{"n_layer": 11, "n_head": 7, "n_kv_head": 7, "vocab_size": 512, "activation": "gelu", "norm_eps": 1e-05, "init_std_up": 0.0267, "init_std_down": 0.00251, "optimizer": "soap_variant", "grad_clip": 1.0, "warmup_steps": 200, "decay_fraction": 0.561, "decay_shape": "linear", "doc_mask": true}
Each number is 128 + 24 x the weight over its row's rms, rounded and kept within 0 to 255. Layers, rows and columns count from 0. The size above them is the row's rms in percent of the matrix's.

# layer 2 MLP up, 1152x224, rms 0.0593, rows 1012-1042, columns 0-111
size [ 76  95 110  88  91 100  75 126  81  98  89 145 104  73  97  77 106  92  77 106 117  88  94 103  99  83  76  91 106  80  93]
[[172 140  94 149 116 136 135 177 101 155 153  98  90 117 100 105  99  97 122 179 125 138 110 100 170 138 126  80 128 122 116 121 124 126 157  95 147 161 129 131 159 127  99 141 130 133 140 121 122 162 117 134 128 100 151 118 111 127 142 168 123  84 112 127 148 176 151  98 123 112 142 140  91 119 116 125 155 142 112 147 142 123 169  97  81 145 141  89 152 140  98 121 110 120 151  82 159 112 128 135 124  97 122 149 118 145 116 123 143 141 130 102]
 [166 105 119 118 115 123 143 162 153 166 154 158 114 123  97 152  91 131 115 199 139 127 160 147 114 157 116 152 112 147 118 135 106 136 160 150 129 116 132 128 174 116 113  95 109 125  75 171 118 158 140 112 146 145 143 176 129 147 137 141 125 136 104 171 130 115 139 135 132 132  76 159 132 121 131 100 142 142 160 145 149 138 135 108 139 124  85 135 106 121 142 109 156 130 142 124 154 131 117 133 144 132 102  83 125 160 142 118 134 175 158 103]
 [130 134 186 110 133 120 143 134 148 140 129 156 114 106 132 105 133 158 122 130  90 133 164 135 115 141 131 143 177 156 148  95 150 125 125 127 166 100 176 149 137 140 174 141 117  79 187 111 128 121 144 105 111 104 107 119 130  93 152 139 147 144 140 130 142 120 140 110  95 138 119 122 161  88 131  95 168 139 127 139 120 103 108 153 115 165 116 163 118 128 129 173 119 125 109 138 131 152 105 122 132  99 109 151  94 142 125 146  87 182 105 138]
 [153 128 112 147 105 129 118 160 148 128 137  93 124  94 144 123  78  87 136 141 137 112 129 167  99 104 100 126 120 161 121 149 122 164 161 112 134 118  88 131 146 122 102  94 135 113 146 113 101 149 128 151  98 145  80 143 121 183 108 157  91 107 151 155 139 159 164 108 153 134 147 151 113 131  86 120 158 154  97 135 150 135 145 133 118 142 130 109 149 120 112 144 131  96 149 147 155 137 120 161 122 110 133 146 176 159 121 134 101 174 128  66]
 [107  82 115 137 119 159 150  90 147 132 108 181 164 140 120 120 117 130 125 130 145 100 109  82 138 104 123 106 145 123 139 106 125  82 138 153 149 114 117 148  82 143 104 135 148 113 171 137 153  66 164 136 139 108  85 186 120 138 113 120 156  83 139 151 128 129 121 131 147 124 151  94 119 119 157  82 121 163 127 141 145 138 137 132  94 135 130 141 143 156 123 113 115 134 182 109 123 105 170 171 150 135 144 188 169 108 129 139 139 100 103 130]
 [158 151 137 129 153 135 101 176 115 152 160 144 130 119 146 107 119  86 108 126 137 144 112 114 137  77 122 140 106 159 157 112 112 162 138  94 135 143 117 175 167 167  97 131 121 117 116 140 125 160 109 137 131 117 146 129 129 116 103 142 134  93 118 113 114 136 134  89 130  75 137 119 135 132 113  85 157 103 173  97 108 122 155 109  61 103 158 124 113 152 114 137 150 160 144  46 135 133 158 151 104 128 133 109 168 131  91 122 129 153 127  95]
 [151  94 130 155 206 121 173 128  89 145 151 114 140 119 118 135 104 104 131 139 135 148 116 122 135 138 114 127 129 153  89 129 128 108 153 142 145 103 111 138 130 117 162  94 168 109 118 146 112 110 131 128 138 156 135 146 134 135 122 170 110 105 150 141 120 131 153 107 155 127  75 106  93 128  84 134 137 161 133  73 152 120 128 118 136 159 123 111 110  95 102 124 159 168 134 103 122 138 127 180 133 139 155  93 136 130  71 119 170  73 138 154]
 [122 127  84 140 148 136 146 161  90  94 136 119 110 111 135 126 158 133 108  90 107 131  84 154 159 148 114  64 117 147 150 167 134 164  91 113 109 170 136 102 141 144 109  62 125  82  92 144 158 155  99 157 117 101 135  92  82 105 145 123 115 123 119 170 174 107 142  96  82 145 105  95 184 124 109 118 143 103  83 125 110  95 133 113 131 109  97 119 133 191 126 142 155  83 175 105 135  94 143 143 132 114 139 105 121 128 138 117 178 110 109 134]
 [159 104 149 131 121 133 128 107 120 143 116  95  76 158 139 134 125 124 173 104 101 128 144 127  98 141 142 168 135 131 136 109 162 126  74 112 136 131 131  96 124 129 169 141  96 154 172  99 117 111 107 104 124 110  99 104 165 151  94 124 118 171 118 116 131  94 129 120 139 121 178  91 151 138 120 139 113 143 156  94  96 149 160 117 126 131 130 147  75 121 123 132 103 129 134 140 124 155 129 117  80 124 113 115 105 164 156  97 152 111 148 120]
 [186 137 118  73 144 158 140 129  92  99 144 116 127 128 114 137  83 147 130 134 112 145 139 132 142 100 118  57 124 128 109 136  98 123 130  90  92 122 120 142 164 110 165 150 137 126 164  98 113 146 151 114 127 158  99 127  97 175 105 124 159 110 119 151 171 140 156 149 125 142 102 119 153 110 123 164 134  94 159 144 104 135 102 128 138 128 114  80 136 148 118 105  95 127 121 125 144 118 144 129 108 138 156 122 136 127 120 126 111 140 110  98]
 [144 173 122 159 109 101 139 131 106 160 135 146 100 159 161 134  99 159 154 142 147  94 136 188 134 158 109  91 145 105 109 120 144 130 105 144 113 114 130  94 174 161  94 118  98 156 102 138 152 123 115 147 190 120  75 140  89 121 126 141 123 132 152 108 177 122 126 110 152 167 137 165  87 118 109 116 188 172  87 112 127 120 149 106  74 137 102 159 129 151 171 101 111 120 140 120 110 160 140 117 119  88 115 117 136 105  99 139 139 143 121 136]
 [128 147  46 105 155 158 143 124 164 124 151 131 129 124 146 107  81 108 116 124 107 122 124 130 110 113 146 156 118 153  97 105 179 127 156 157 132  90 155  96 168 109 135 140 115 124 108 157 143 130 126 137 130 150 151 139 132 109 117  96 146 163 114 117 133 135 171 148 141 126 105 112 145 130 116 107  95 164 118 138 102 128 120 107 140 142  72 106 152 128 134 138 143 111 119 104  91 164 136 111 169 143 119 152 125 105 143 151 101  88 187 139]
 [151 165  97 111 125 177 132 117 117 114 140 127 149 126 121  98 147 128 122 104 169 107  92 104 126 100 153 118 152 130 130 114 109  87 128 128 160 118 103 135 157 124 134 161 160 137 127 116 127 117 143  82 124 123 172 143 111 138 106 134 109 100  89 134 141 112 122 126 176 104 101 102 148 135 149 129 101 125 145  76  66  96 115 182 130 141 160 128  86 105  77 132 144  86 130 118 122 137  76 154 151  77 130 147 141 137 121 108 166 148 150 147]
 [101  74 105 140 133 141  81 132 151 133 117 139 139 120 119 120 136  80 152 108 111  85 139  82 159 116 124 122 139  88 149 127 159 142 129 127 121 156 123 159 136  91  72  97 119 124 107 124 133 140 110 135 173 101  93 144 122 139 110 122 113 144  89 156 125 115 115 138 149 127 146 158  80 165  88 118 132 134 126 115 175 159 131 176  77 132 156 115  92 153 133 136 105 140 126 140 115  86 123 136 120 139 157 116 119  97 150 133 138 130 147 105]
 [133 115 155 114 108 109 119 118 123 141 140 100 112 121  96 122 124  73 168 144 127 171 104 136 128 142 116 147 136 111 171 159 143 123 111 119  73  51 135 130 153  97 139 123 153 152 145 168 140 152 154 129 159  96 127 143 144 128 179 129 102 102 113 187 121 132 137 122 154 139 123 116 151 118 151 167  90 124 159 100 138 104  96 131 133 118 169 138 115 161 112 123 113 137 146 186 114 163 137 103 130  83 115 128 116 132 135 140 118 171 137 106]
 [161 192 140 114 108 125 111 169 105 119 132 136 121 153 116 106 130 107  93 129 136 159 159 106 104 122 109 146 124 106 177 110  93 175 155 120 145 151 147 110 143 140 105  97 119 111  68 147  88 165 135 156 124 140 125 127 128 159 120 139 148  99 139 111 117 172 105  99 138 127 117 172 126 164  90  72 176 128 149 137 146 128 169 101  75 151 124 135 102 130 160 160 149 152 118 100 152 123 140 146 120  57 114 152 127 161  98  80 120 126 125 124]
 [134 125  93 116 200 128 160 154 145 142 130 108 113 139 109 134 168 131 109 141 100 134 132 103 128 132 151 144 152 146 142 100 130 108 130 111 117 119 111 143 174 184 128 161 148  90 110 129 139 138 139 118  94 122 135 185 121 145 139 162 149 152 156 151 124 150 127 141 148 121  79 156  96  96 141 192 126 106 145  59 168 166 129 115 114 146 139 137 128 140 191 117 143 121 137 130 113 112 173 112 109 105 143 100 129 158  89 146 144 127 142 125]
 [167 165 136  77 127 118 122 106 138 133 139  91 154 162 159 152 133 135 135  95  85 141 122 176  94 107 140 161 118 142 139 131  95 166  96 135 141 113 108 148 128 104 103 125 126 118 107 169  98 121 164 131 108 155 169 108 128 111  73 129 133 170 104 124 119 114 115  83 126 104 133 129 123 108 143  99  94  89 136 133 104 149 112 122 146 152 150 111 110 142 172 145 112 125 139 112 138 129  88 113 115 113 103 133 117 127 142 110 103 156 164 124]
 [150 194 119 112 120 138  99 175 127 125 124 157 121 139 134 142 134 139 140 134 123 120 139 154 113  99  97 141 150 119 141 122  84 155 112 145 148 143 140 107 151 110 131 112 101 119 111 108  93 126 171 140 136 128 159 130 120 121 136 137 118 126 127 128  90 131 125  66 135 115 110 189 138 107 142 110 173 128 153 112 103 144 101 129  82 162 121 154 109 155 195 111 107 166 111 129 108 154 162 126  68 156 113 131 117 154 132 121  93 104 150  89]
 [143 103 154 153 179 117 140  94 165 184  84 136 121 115 157 115 166 147 128 114 126 138 123 127 138 152 148 149 124 117 148 149  72 119 121 159 145 104  98 144  85 133 121 139 131 142 113 102 105 143 134 108 133 115  79 149 136 169 132 168 130 157  95  93 116  95 146 130 139 124 111 141 119 103 164 142 147 157  81 168 124 166  98 127 136 145 130 111 167 139 104 147  97 139 145 140 124 150 163 104 163 137 106  93  89 125 152 133 142 130 132 152]
 [132 135 153 127 129 122 119 127 109 103  91  99 128 165 120 165 144 137 157 134 110 127 157 176 149 127 143 133  99 188 122 143 114 158 128 171 141 136 131 144  77 103  99 121 146 132 141 120 135 113 143 137 116 159 142 105 137 116 121 112 161 152 133 107 133 129  96 109 103  66 156 108 159 110 110 120 100 172 131 141 110 122  85 106 152 144 141 139  86 161 150 173 176 129 101 103  76 146  97 157 145 131 117 143 139  61 154 158 104 101 136 125]
 [123 169 106 133 117 156 124 123 137 160 178 124  73 117 126 161 128 130 100  89 158  64 128 133 121  82 143 118 113 106 131 138 136  99 133 138 104 126 168 104 148 136  67 106 155 131  91 140 108 127 116 126 146 104 135 100 111 143  99 127 150 158 121 119 130 127 115 119 125 112 143 166 119 125 124  90 108 135 126 154 108 125 120 150 113 125 174  87 133 137 175 136 130  90 127 134 133 137 121 129 131  91  75 117 118  87 141 112 124 112 151 116]
 [155 127 128  71 141 135 108 109 139  94 131 131  75 112 133 136 135 119 146 117 155  83 114 130 168 160 129 137 122  82 120  84 115 137  98 107 144 135 188 151 138 101 153 136 110  76 110 114 110 107 152 110 102 114 140  68 106 128 155 138 126 126 116 107 100 152 116 150 142 158 126 109 155 114 134 136 134 113 131 184 128  89 145 153 147 102  83 133 135 127 140 132 105 131 123 112 178 123 169 155 117 103 116 168 125 173  98 109 139 149 132 100]
 [162 122 135 143 126 115 158 162 140 158 143 156  79 117 126 125 107 136 131 159  86 102 112 140 114 159 149 151 154 109 137 109 116 116  96 159  98 125  98 129  89 136 167 141 104 128 143  83 156 105 112 118  93 119  94 116 109 167 155 116 104 138 150 144 117  75 133 140 135 141 122 131 114 113  97 153 165 150 141 110 135 150 148 105  88 136 136 139 120 181 169 102 111 126 118 130 107 140 134 108 117 181 134 128  86 132  94 122  95 156 120  77]
 [112 143 177 156  93 101 120 100 108  85 116 148 137 146 131 151 116 121 100 100 130 102 163 128  94 153 173 145 134 125 161 124 147 139 148 127  82 119 163 113 138 128 139 132 135  96 121 136  90 154 115 136 126  79  94  57 153  80 124 141 121 149 179 126 135 111 118 152 112 152 102  84 127 139 164 138 126 188 108 147 168 145  94  94 140 154 114 148 107 145 175 123 104  89 118 150 152 162  86 110 107 113 129 112  76 127 105 128 107 124 107 146]
 [178 188 144 127 133 124 109 195 107 137 186 110  70 113 156 125 116 109 108 124 138 155 125 154 150 111  76 110 154 105 122 112 125 184 140  77 160 112 135 128 158 124 129  75 137 121 105 162 137 143 160 148 108 147 117 124 139 131  89 132 149 146 135 153 106 163 173 114 127 166 125 158 129 138 137  75 115 114 141 106 155 122 153 112 132 112 104 127  93 164 135 106 115 121 124  97 171 101 152 125  95  95 144 145 125 104 121  97 130 125 131  89]
 [109 150 113 125 103 134 129 111 144  82 153 131  85 173 121 105 169 145  81  98 128 129 125 132 105 128 116 126  91 125 148 156 126 124 104 161 137 133 176  96 115 163 143 134 122 103  90  98 125 127 123 114 144 131 132 144 155 102 111 129 121 122 140 110 133 125 117 105 139  94 133 164 140 144 126 138 150 130 111 130 155 156 168 100  84 153 143 174  97 159 166 178 149 106  99 147 116 173 136 108 106 110 118 103 139 136  81 142  94  92 154 117]
 [166 141 155 177 155  98 165 127 106 111 148 109 134 151  78 114 141 165 161 103 149 140 142 150 116 133 102 139 126  98 110 132 146 136  90 138 132 123  78 173 143 120 171 137 123 142 114 122 105 145 128 153 155 158  90 140 149 143 133 127 169 169 123 160 111 142 128  96 161 105 107 118 148 144 124  88 168 127 112 145 130 100 106 129 136 122 109 139 145 118 152 136 116 148 120 150 141 145 137 112 101 139 118 153 127 126 163 127 163 130 183 105]
 [128 115 138 128 147 127 140 109 148 111  78 152 114 106 109 154 110  81 136 130 129 147  94 130 119 141 143 114 126 137 131  93  92 136 192 142 114 108 183 152 119  98 140 131 114 149 119 144 100 144 185 144 139 121 101 110 116 132 171 182  99 150 139 101 163  80  96 131 123  88 159 157 140 131 148 150 142 150 128 101 142 115 160 107  71 187 146 111 127 129 100 124 131 137 127 144 104 134 148 139 139 163 143 107 125 143 153 150 108 146 128 103]
 [147 151 158 122 144 133 128 136 118 162 161 136 150 121 147 129 123  92 109 157 131 148 116 116 135 119 131 124 122 180 126 105  94 166 119 107 163 103 133 126 143 143 125 101 119 110 118 179 131 212 153 165  88 189 161 117 153 168 128 149 108 134 178 140 112 158 131 143 137 168 127 154 125 140 101 102 136 119 143 102 115 144 149  80  89 165 126 111 110 132 152 154 180 135 114 115 154 146 185 143  93 146 176 129 194 131 124  92 147 118 134  96]
 [107  88 131 107 105  93 144 137 111 151 137 118 108 164 104 134 141 146 114 141 125 120 117 168  82 109  87 130 136 133 152 144 118 148 105 126  85 103 113 143 167 141 124  93  93 136 111 128 124 132 133 137 100 130  93 177 103 122 105  72 144 148  55 101 133 118 132 107 131 111 102 124 124 107 163 107 142 124  93 132 123 198 124 102 145 131 180  82 139 159 117 137 139  93  96 123 123 165 163  79 120  95 103 106 123 103 111 164  94 136 146 112]]
# layer 2 MLP down (transposed), 1152x224, rms 0.0296, rows 1012-1042, columns 0-111
size [ 96  82 115  88  96  94  77 139  98  96  99 122 105  83  82  75 115  96  93 100 111  76 109  96  92  85  84 109  90  79  97]
[[148 207 155 129 104 141 124 111 148 142 144 118 115 130  90 142 107 150 113 110 143 166 186 152 135 150  96 117 119 135 128 105  95 125 139 110  86 167  93  97 134 152 137 144 156 141 158 110 144 140 148  91 109 129 161 133  92 102 107 142 126 144 182 136 119 131 124 109 125 130 138 116 130 168 134 129 179 130 105 150 140 124 118  96 124 134 121 166  97 134 178 147 110 100 136 111 114 133 126 137 149 122 104 146 124 155 145 119 109 102 128 169]
 [119 134 148 114 121 173 128 134  89 100 131 128 115 128 125  86  88 117 100 141 103 125 129 105 154 152  92 129 143 151 104 109 168  89 112 123  75 156 116 130 119  94 144 132 106  87  88  79 159 124 124 146 125 137 125 124  84 121 107 130 103 134 114 118 137 169  94 117 128 149 141 148 120 127  54 103  95 120 123 125 148 119 149 155 130 155 120 132 116 117 160 185 143 148 119 150 143 111 127 114 114 110 119 128 114 127 124  70 194  99 118 118]
 [103 100 128 122 132 130 118 123 133 126 140 100 127 122 148 163 121  99 134 100  95 101 116 156 120 156  89 130 160 139 131 117 137  79 104 125 131  95 109 182 123  95 116 112  94 123 134 129 135 143 149 138 121 134 158 120 150 135 135 147  96 131 131 114 172 173 163 144 147 146 101 119  98 119 134 124 207 112 107 166 136 119 125 148 111 117 169  98 126 114 116 138 127 115 105 167 138 165 142 165 155 139 136 127 112 123 118 132 120 172 119 107]
 [148 158 148 168 158 110  69 122 114 153 164 119 150 110 129 104 113 151 104 102 142 172 129  73 114 151 143  79 106 123 123  89 142 128 117 137 130 103 160 117 130 137 121 138 106  95 102 112 112 133 129  91 118 125 102  82 118 104  97 121 157 130 138 133 106 145 100 115 123 137 141  73 127 152 112  76 153 137 135 133 138 112 136 129  91 158 130 128 124 112 153 141 155 122 150 107 104 119 103 151 125 138 126 134  80  86 121 100 135  96 115 144]
 [115 134 131  99 159 161 155 129 128 168 127 132 145 143 125  41 103 136  87 150 161 148 127 123 115 162 122 114 148 131 147 161 145  95 139 175 138  88 167 174  97 154 121 130  97  97  96 118  83  95 170 138 176 144 130 145 101 113 133 110 117 102 140 151 135 152 129 109 143 166 139 166 122 155 113  88 152 109 137 123 149 123 153  84  91 152 147 143 142 165 125 137 105 126 125 177 116 107 133 132 116 109 130 136 129 171  82 148 153 173  73 103]
 [131 135 135 142 127 121 169 119 126  66 107  92 136 153 119 161 122 150 152 103 124  88 137 134  94 135 126 141 107 141 173 150 160  84 112 101  73 131 118 112  99 121 111 125 138 129 132 127 133 136 134 135 153 210  87 144 146  85 162 117 100 160 143 112 150 122 130 122 149 105  78 128  89 152 127 119 107 131 103 101 162 112  75 115 118 125 132 106 111  77 129  85 147 149 136 159 108 160 122 135 143 156 117 121 164 114 150 106 150 123 138 117]
 [145 122 113 102 109  93 108 147 150  87 102 111  80 106  87 110 114 156 134 132 110 128 138  86 140 102 137 103  94 118 148 137 153 107 121 111  74 138 146 145 113  75 132 130  91 124 106 121 163 130 124 146  72 126  80 144 111 141 151 140 146  99 157  97 148 125 140 118  89 134 182  83 145 130 130 154 109 130  94 125 111 150 121  95 128 133 124 124 108 144 123 112 104 122 135  96 138  91 124 116 117 124 147 141 117 135 123 120 132 128 101  94]
 [122 102 113 110 139 102 198 161 123 121 108 137 122 102 137 137 138 158  98 118  98 131 121 143 180 135 151  84  86 161 124 135 120 139 122 147  78 125 124 156 134 161 113  89 133 143 110 146 115 178 107 162 103 142 128 111 124 149 155 121 129 155 138 146 160 111 139 116 110 118 102  76 179 100 121  99 109 129 130 123 118 153 147 121 119 158 149  85 105 156 154 149 186 143 132 128 131 133 155 204 135 129 133 108 127  96 127 115 151 113 135 150]
 [126 120 135 122 112 151 136 119  96 149 139 116 150 106 164 129 116 119 184 125 147  89  91 145 135 129 135 173 105 136 127 127 114 126 132 128 189 108 123 121 170 144 110 143 120 117 159 152 138 123 152 165 128 122 119 126 137 130 130 115 113 147 119 117 138 116 112 164 135 112 116 111 108 128 140  97 146 144 183 100 105 131 167 172 124 143 127 100 105 158 121 131 126 147 146 168 122 146 125 101 136 167 130 107  96 138 130 150 124 104 129  83]
 [119 137 119 100 110 164 121 134 142  95 132 119 113 159 144  99 132  90  96 188 123 156 123 137 139 143 140 129 136 137 132 161 109 108 128 134 103 178 130 143 135 160 130 162 106 107 176 148 124 140 129 100 103 184 130 121 120 154 157 102 158 159 157 129 116 123 146 129 110 160 152 115 155 144 173 149 180 163 141 217 127 158 125 113 150 165  90 153 125 152 121 160 120 125 105 131 131 174 103 143 146 123 147  73 163 125 143 115 110 144 130 139]
 [156  88 130 120 142 102 142  83  86 125 125 119 170 121 134 142 128 109 103  98 135 109 121 124 102  99 119 113 134 148  97 132 175 124 105 123 127 103 147 144 132 143 124 116 116 127 122 119 106 108 131 162  98 154 110 114 117 144 166 131 134 113  79 120 145  91 116 159 130 115 102 124 111 113 125 143 151 117 135 109 138 105 159 164  91 121  91 106 146 171 184  74 116 148 149 178  86 127 132 128 156  83 156 106 137  88 140 168 127 157  82 126]
 [145 162  90  76 140 136 154 133 153 129 144 150 154 109 140  84 109  87 153 104 116 128 117 114 112  86  77 147 146  80 103 140 111 116 131 152 146 112 130 133  99 156 127 143  80 114 106 147 116 159  96 137 143 187 128 129  94 163 120 103 189 143 146 121 133 115 174 120 131 128 116 113 190 155  99 128 126 165 153 121 102 111 111 102 142 140  63 103 170 144 127 142 138 129 131 116 138 144 141 105 175 125 137 141 113 100 129 157  77 112 135 126]
 [164 172 119 110 109 155 137  91  83 122 107 175 115 126 121 152 154 135 150 152 133  63 100 104 104 112 174 122 153 121  98 141 156 146 121 125 135 130 119 142 112 109 103 141  98 158  92 136 117 131 108 124 143 127 147 155 126 143 147 122 112 101  78 124  98 117 157 156 150 140 119  96 151 131 113 108 122 148 168 117 104 163 136 144  94 128 158  85 149 104 111 111 154 147 118  94 144 151 127 168 154 138 125 129 166 134 142 172 173 144  96 114]
 [166 152 118 108 108 134 122 132 128 129 158 141 128 107 119 153 151 156 116 124 145 136 134 141 129 119 116 126 148 158 116 115 120  97 104 132 112 131 153 110 138 149 149 138 140 165 114 147 116 127 125 109 127 115 138 104 139  96 140 136 161 140 135  95 146 115 109  64 171 135 116 113 134 167 128 115 150 141  99 108 121 128 128 117 113 146 150 108 136 110 127 145 161 141 111 137 151 139  81 129 124  54 162 115 149 197 111 145 164 190 114 120]
 [116 177 127 124 142 117 119 138 104 127 143 140 166 120 163 121 119 143 134 138 130 103  76  75 132 139 160 142 145 113 119  96 150 106 151 130 142 113 147 146 146 131  65 132  92 132 137 150 148 128 108 136 152 161 134 124 126 151 114 130 135 107  83 120 114 146 105 165 131 158 116 127 163 106 118  93 180 151 144 140 108 159 130 157 139 151 125 140 149 152  93 164 147 165 118 164 123 134 109 111 134 119 133  90 117 169  70  94 130 147 118 113]
 [118 137 106 131 124 146 136 119 157 140 105 123 126 133  79 151 121 126 112 130 128 163 209 142 106 144 132 124 130 126 116 140 138 103 113 107  64 143 107 104 123 120 145 107 160 144 144 124 170 130 114  97 108 126 118 152 126  90 147 154  87 118 128 113 122 129 196  93 115  86 139 113 115 150 125 114 113 109 121 134 150 106 118 108 145 139 158 169 102  88 143 127 119 111 148 117 145 140 150 139 152 110 133 153 127 164 149 104 134 131 158 121]
 [127  90  90 124 142 124 100 117 151 106 164 140 135 124 128 175 166 139 106 122 160 125 121 151 139  76 165 147  76  95 106 165 176 108 140  79  98 143 161 153  86 144  81 112 126 135 121 132 177 162 119 108 103  74 143 126 146 135 142 145 155 169 109 104 140 164 111 138 105 121 108 103 129 139 171 133 147 120 123 129 127 152 139 130 117 118 129 127 114 144 157 115 117 156 109 138 134 145 125 132 119 120 151  91 140 153  80 107 117 114 124 139]
 [106 116 159 115 125 149 114 123 156 159 113 143 152 113 129 116 148 137 148 155 114 118 136  57 113 116 144 153 159 140 120 170 146 158  87 108 136 161 110 129 147 114 117 127  97 114 137 164 141  98 141 132 138 153 143 101 119 121 152 149  87 107 102 146 137  89 160 143 167 137 117 110 129 108 143 126 129 119 111 156 103 140 154 164 125 155 136 122 128 166  96 118 159 171 103 111 121  91 120 110 149 141 148 174 157 116 154 120 105 135 148 135]
 [111 119 125 120 160 140 124 130 129 123 114 112 112  94  78 128 144 140 128 145 148 139 168 123 148 121 176 103 121 110 123 134 140 116 133 103  43 145 125 113 135 109  85  99 111 162 128 163 114 133 122  59 136 157 129 140 164 129 127 146 140 143 143  78 129 141 164 118 149 116 174 106 112 144 118 124  75 121 134 118 130 119 106 123 112 120 156 118 113 143  81 128  95 160 123 100 113 145 128 135 115 116 125 135 109 172 169  76 132 129 138 138]
 [117 171 139 142 125 161 116 104 122 145 135 129 156 121 176 127 135 102 130 109 119 116  62 141 132 137 132 152 162 124 128 151 136 115 185 127 177 175 128 171 134 136 116 121 101 132 137 142 109 148 140 155 157 134 111 147 165 169  95 132 111 127  95 124 148 139 133 153 135 139 102 138 120  89 118 142 184 156 108 148  92 162 123 150 116 131 109  76 149 136 127 166 137 166 133 110  93 140 169 134 107 162 156 111 124 130 153  90 187 126  97 142]
 [ 97 147 104 127 135 125 100 119 100 149  94 141  75 113 107 142 101  77 158 133  88 152 112 149 105 170  99 162 204 124 125 139 154 139 106 167 186  80 155 131 139 131 148 125 148 144 124 124  80 145 103 135 166 126 108 154 137 172 105 153 140 110 158 115 162 102 109 169 131 101  96 141 103 109 121  99 129 113 139 103  69 104 116 157 133 117 136 108 150 157 111 103 154 134 138 123 100 109 130  92 124 111 144 137 144  93 141 159 131 103 123  85]
 [129 100 118 100 116 119 135 103 123 152  85 108 140 116 162  90 135 132 147 143 120 112  98 122 114  95 141 172 152 130  87 110 144 139 170 148 142 127  69 174 127 117 152 113  90 136 153 126 143 118 133 133 130 158 108 176 106 146 134 139  91  66 111 129  92  85 136 126 119 148 101 142 136 121 137 150  91 148 120 104  93 130 139 118 124 121  61  98 112 152  96 122 180 144 118  83 112  92 115 144 123 140 152 147  89 173 124 122 157 128 109 137]
 [125 109 153  71 136 154 125 117 137 148 115 110  88 126 154 118 139 140 107 131 151 124 116 125 148 146 129 111 140 123 127 136 133  98 121 106 112 136 125 148 152  97 124 114 103  97 149 133 132 139 149 112 103 144 178 117 106 128 151 144 144 149 127 102 107 134 127 139 151 125 118 133 135 167 156 147 147  92 132 138 161 107 131 171 154 137 133 121  85 158 110  97 157 124 138 152 149 197 106 154 161 119 132 138 161 183 100 139 107 156 121  73]
 [131  70 136 130 107 117 149 106  90 140 159 144 175 103 153 117 123  92 107 132 145  95  72 125 136 126 146 160  94 146 151 109 103 102 112 128 159 128 145 166 130  83 105 153 106 120 132 151  97 102 131 173 148 143 152 128 118 131 120 156 134 116  99 137 160 114  89 149 107 155  64  93 122 138 113 106 126 111 165 143 127 132 141 136 123 139 133  82 107 127 103 114 148 133 126 156 125 118 101 139 161 149 111  74 118 108 101 124 169 158 127 107]
 [112 128  99 124 116 115 136 152 114 140 149 112 179 127 153 113 124 135 128 143 121 130  82 144 168 120 124 191 123 136 152  94 129 166 133 130 145 140 116 202 132 138 120 137 124 101 139 120 135 127 120 144 169 115 160 160 134 131 118 118 162 158  94 131 131 174 119 129 138 145  88 144 153 100  48 122 141  91 158 139 118 146 166 145 129 116 109  91 156 170 131 135 145 140 146 126 145 140 119 115 114 147 147 124 116 134 116 109 136 147 116  98]
 [138 112 120 128 130 122 128  81 158 117 107 125 102 114 109 124 134 170 120 126 119 153 198 139  90 131 125 129 129 130 151 154 105 117 146 126  95 153 143 130 118 118 125 115 157 154 170  94 116 126 129 111 117 145 116 136 138 109 156 143 110 156 175  92 119 119 127 118 146 131 166 145  90 113 149 128 131 103  95 139 164  89 124 127 105  93 132 154  49 123 149 120 107  97 121 127 133 115 139 123 120 132 108 155 143 116 156 107 113  97 136 124]
 [ 74  88 127  95  91 111 167 129 154 135 151 111 108 165 136 117 137  72 130 113 135 157 147 138 110 119 132 126 124  81  93 146 118 130 103 131 126  74  99  83 139 143 179  91 138 110  80 153 162 158 120 136 126 117 142 146 130  87 127 118  91 114 141 132 102 112 132 107 145  98 131 150 136 123 164 124  78 111 138 101 129  91 169 100 136 113 155 142  96 138  94 128 121 140 116  83 148 127  76  89 128 104 110 102 101 141 151 131 110 149 141 141]
 [162 102 116  96 120 134 122 128 123  99 121 141 127 162 139 120 145  81 132 138 101  83 113 131  69 140 127 122 138 162 143 132 161 115 160 109 148 166 133  77  78 164 145 134 127 119 116 109 144  98 122 111 139 140 131 178 123 131 126 146 110 134 124 127 135 102 139 142 110 170 136 162 172 162 133 131  80 141 129 140 121 123 123 132 128 149 133 132  96 155  47 123  71 116 119 150 122 135 118 118 167  97 127 147 128 147 158 127 108 157 118  93]
 [133  98 130 124 119 113 147 118 134 105 144 150 180 153 127 179 148 122 105 107 164 119  79 110 142 127 137 124 145 126 155  93 146 121 181 157 113 121 151 175 145  81  97 144 100 122 135 134 135 130 126 151 166 140 186  97 132 164 124 134 125 142  77 126 146 138 141 143 173 136 100  81 128 116 111 109 145 156 143 106 147 131 107 147 123 120 139 114 157 124  65 115 156 129 124 160 159 119  98  94 131  87 111  88 181 131 101  95 152 171 152 148]
 [122 122 130 142 128 127 132 148 193 102 115 104 111 131  86 148 126 138 106 121 123 158 183 160  96 117 115 134 129 146 116 152 118 130 110 129  63 141 118 125 139 131 134 139 179 146 117  97 156 113 122 121 109 103 126 138  99 111 140 158 129 160 144 139 132 128 164  92 110 103 160 105 104 143 150 126 104  99 100 142 144  89 102  96 120 103 163 173  80 109 137  95 113 119 123 130 135 137 124 127 127 114 124 139 126 150 121 114 100  96 160 136]
 [133 106 116 126  93  84 154  88  79 105  94 116  95 186  73 132 133  57 138 129  86 108 141 142  82 153 128 111 118 104 133 107 170 161 119 170 176 107 148 134 124 120 105  81  54 162 143 146 137 139 105 142 117 120 116 163 144 138 139 127  68 135  92 112 178 104 169 123 144 112 112 116 133 118 120 157  95 132 130 118 118  84 125 136 133 121 129 128 125 148 164 131 144 101 108 151 130 185 168 130 107 147 118 151 105 112 113 164 126 121 125 147]]